Each number is 128 + 24 x the weight over its row's rms, rounded and kept within 0 to 255. Layers, rows and columns count from 0. The size above them is the row's rms in percent of the matrix's.

# layer 2 MLP up, 1536x384, rms 0.12, rows 1058-1061, columns 0-191
size [ 93 102  93 100]
[[113 101 116  85 169 118 106  91 132 138 130 111 143 143 109 150 128 111 166 136 131 102 139 101 131 152 120 166  89 110 134 178 162 148 124 128 118 180 111 129 105 157 203 162 137 126 138 155 132  92 157  96 125 120 140  89 131 137 122 154 134 167 162 135 145 138  95 110  78 124 144 114 130 160 102 149 122 112 150 138 144  86  79 133 142 145 165 144 146 123 128 166 143 106 151 135 189 119 121 131 127 146 159 138 144 113 133 118 140 145 102 139 169 129 133 149  76 123  72 115 104  98 144  99 129 140 127 121 131 162 114 127  98 123 141 145 131 113 125  97 113  89 130 138 107 113 152 135 141 108 145 146 159 151 118 131 139  99 122 163 131 185 118  92 148 140 109 165 118 145 119 133 118 133 168  95 120 115 133 174  86 129 152 132 182 121 129 166 180 128 132 110]
 [119 138 156 130 145 168 149 127 128 124 159 180 146 125  80 125 130 155 127 166 133 111 141 124  85 164 136  87 146 100 160 137 143 114  86 117 133 119 155 168 124 120 168 110 166  80 128  98 106 124 121 169 127  71 100 134 144 134 137 156 124 162 175 151 105  86 128 119 102 117 141 143 135 190 111 142 161 156  76 118 125 124 113 136 125 119 165 137 152  93 141 127 112 103 111  80 160 147 142  69  96 137 123 148 138  97 139 125 119 122 141 160 163 143 125 137 113 124  89  92  73 124 160 129 116 135 144  96 152 140 104 119 132 129 110 133 141 144 108 135 130 114 109 129 128 126  75 156  92 144  90 125 155 136 125 171 138 118 149 130 146 112 160 132 158 159 132 154 122 158 129 139 118 170 156 123 126 116 148 136 159 185  73 119 115 116 133 160 112 146 139  83]
 [ 79 112 150 122 107 114 131 205 106 141 168 165 140 126 142 139 122 114  89 143 174 108 104 145 131 161  96 124 139 130 135 109 125 153 129 105 134 151 183 108 141 151 148 121 115 162 148 157 129 131 118 111  98 123 153 123 139 122 118 111 117 112 123 139 126 139  92  80 161 138 169 113 131 125 129 104 129 137 121 134 112 159 101 145 117 168  90 130 117  88  84 156 104 142  90 158 107 131 158 119 153 123 168 153 156 165 131 149  96 152 138 121 114 157 154  80 142 151  94 101 142 128 136 150  99 101 126 138 127  89 137 165 157 154 121 112 144 128 117  89 136 131 114 157 197  88 110 137 125 137 125 136 138 174  83 163 109  93 135 137 131 147 183 131 135 175 109 141 103 134 110 165 105 156 153 105 157 166 149 126  98 163 120 151 143 143 115 108 159 167 116 170]
 [149 152 103 115 143 140  97 112 118 140 106 117  84 112  99 118 128 156 106 115 106 107 124  95 126 134  94 141 138 101 135 153 130 159 134 130 118 167  86 121 125 137 103 140 139 151 163  76 100 114 125 153 111 128  91 134 126 177 122 118 120 134 168 168 108 138 184 100 140 158 128 138 136  88 108 128 142 109 113 144  88 100 139 122 165 109 105 123 159 137 163 124  95 107 101 136 119  61 100 141 144 133 126 129 127 166 118 116 142 121 132 132 122 189 154 139 139 175 166 115 141 128 131  94 103 154 107 115 150 144 131 187 115 129 129 135 101 151 141 159 133 114 150 134 141 127 117 120 149 124 144 160  99 157 139 114 150 114  89 116 157  88  84 128  83 163 127 134 132  69 118 139 125 146 124 122 107  94 171 147 140 165  76 113 135 140  93 161 148 135 165  96]]
# layer 2 MLP down (transposed), 1536x384, rms 0.118, rows 1058-1061, columns 0-191
size [ 97 103  99  97]
[[128 133 156 157 124 139 143 168 141 139 115 142 137  76 127  94 119 126 101 110 150 137  62 137 120 165 111  90 171 121 112 126  86  91 136 134 140 112 145 163 125 141 121 115  97 103 144 110 130 141 117 139 137 115 131 136 125 122 103 102 110  94 109 122 122 114 190 101 163 139  93 120 170 119 108  97 130 131 158 126 131 173 150 142 130 103 130 120 111 135 112 115 105 180 127  88  85 141 118 145 152 154 111 143 162 123 120 157 134 133 128 105 108 141 127 121 143 133 153 163 172 131 199 142 101 127 140 126 109 108 136 114 137 161 120 100 111 144 144 135 122 157 144 119 122 121 111 114 118 169 149 127 130 106 115 101  93  92 138  98 101  68 180 128 124 107 133 113 118 107 127 118 138 145  85 162 102 151  79  87 132 124 113 113 112 158 120  84 139 119 100 132]
 [123 124 148 104  97 106 129 160 135 131 129 122 135 120 145 149 129 119 141 108 144  98 124 151 101 109 138 188 112  83 111 166 123 158  99 148 111  97 131 143 144  88 139 109  96 106 105 119 127 172 152 152 130 137 170 146 130 157 156 102 113 116 153 133 120 159 134 137 167 139  97 145 111 103 123 137  69 136 125 116 149 123 172 122 118 119 127 105 121  97 139 168 130 117  93 158 142 138 114 207 143 133 187 129 124 149 154 107  77 139 127 139 118  94 161 109 185 139 122 122 136 124 108 143 125 132  91 138  78 141 178 123  66 162 115 141 149  96 117 158 152 114 115 132  90 134 103 113 132 137 123 179 108 141 132 105 110 179 129 123 173 143 116 189 115 139 121 104 133 134  92  97 109 108 100 157 169 158 167 146 121 119 146 145 158  86 107 127 173 139 146 125]
 [118 135 119 122  92 102 105 117 126 108 113 111 140 135 120 105 121 157 147 130 105  95 102 135 101 136 135 141 115 100 143 111 121 112 140 137 149 139 107  93  99 113 143 139 162 138 146 115 135 130 148  77  99 136 109 126 142 121  97 142 146 162  94 140 145 134 167 120 150 115  98 120 172 136 182 153 109 138 138 162 146 106 133 152  74 205 112 146 158 124 162 130 118 141 115 116 153 127 126 130 142 135 136 135 156 123 116  94  95 112  91 121 119  96 124 144  79 135 112  73 137 140  94 127 106 111 114 142 164 186 117 116 132  88 142 199 162 185 127 148 146 147 108 139 110 131 128 124 129 118 170 103 102  95 121 100 123 147 174 146 134 137 101 150 111 158 158 136 117 121 123  99 150 123 148 109 159 111 102 122 165 121 128 130 107 104 142 126  99 100 125 134]
 [110 133  97 106 134 132 111 154 126 153 130 115 113 122 139 108 151 140 167 147 168 131 127 157 115 124 162  94 145 154 115 153 100 151  94 116 171  92 130 125 141 176 149 151  61 112  90 140 139 104 123  69 183 133 135 117 118 138 119 149 114 103 110 101 173 150  86 117  76 128 153 125  64 140 133 162 114 144 120  89 108 141 101 131 163  93 125 136 126 130 132 120 159  96  88 128 129 153 112 110 110 102  96 125 107 134 158 143 127 158 141 100 104 144 127 122 156 118 155 149 179 122 115 133 101 110  96 115 120 119 152 105 122 103 148 135 119 145 111 124 164 139  93 178 155 122 143 104 162 118 131 130 127 131 160 117 127  98 143 114 146 136 145  74 126 136 115 129 108 159 138 152 115 110 162 109 142 122  93 170 118  95 183  99 116 123 149 134 161 135 125 154]]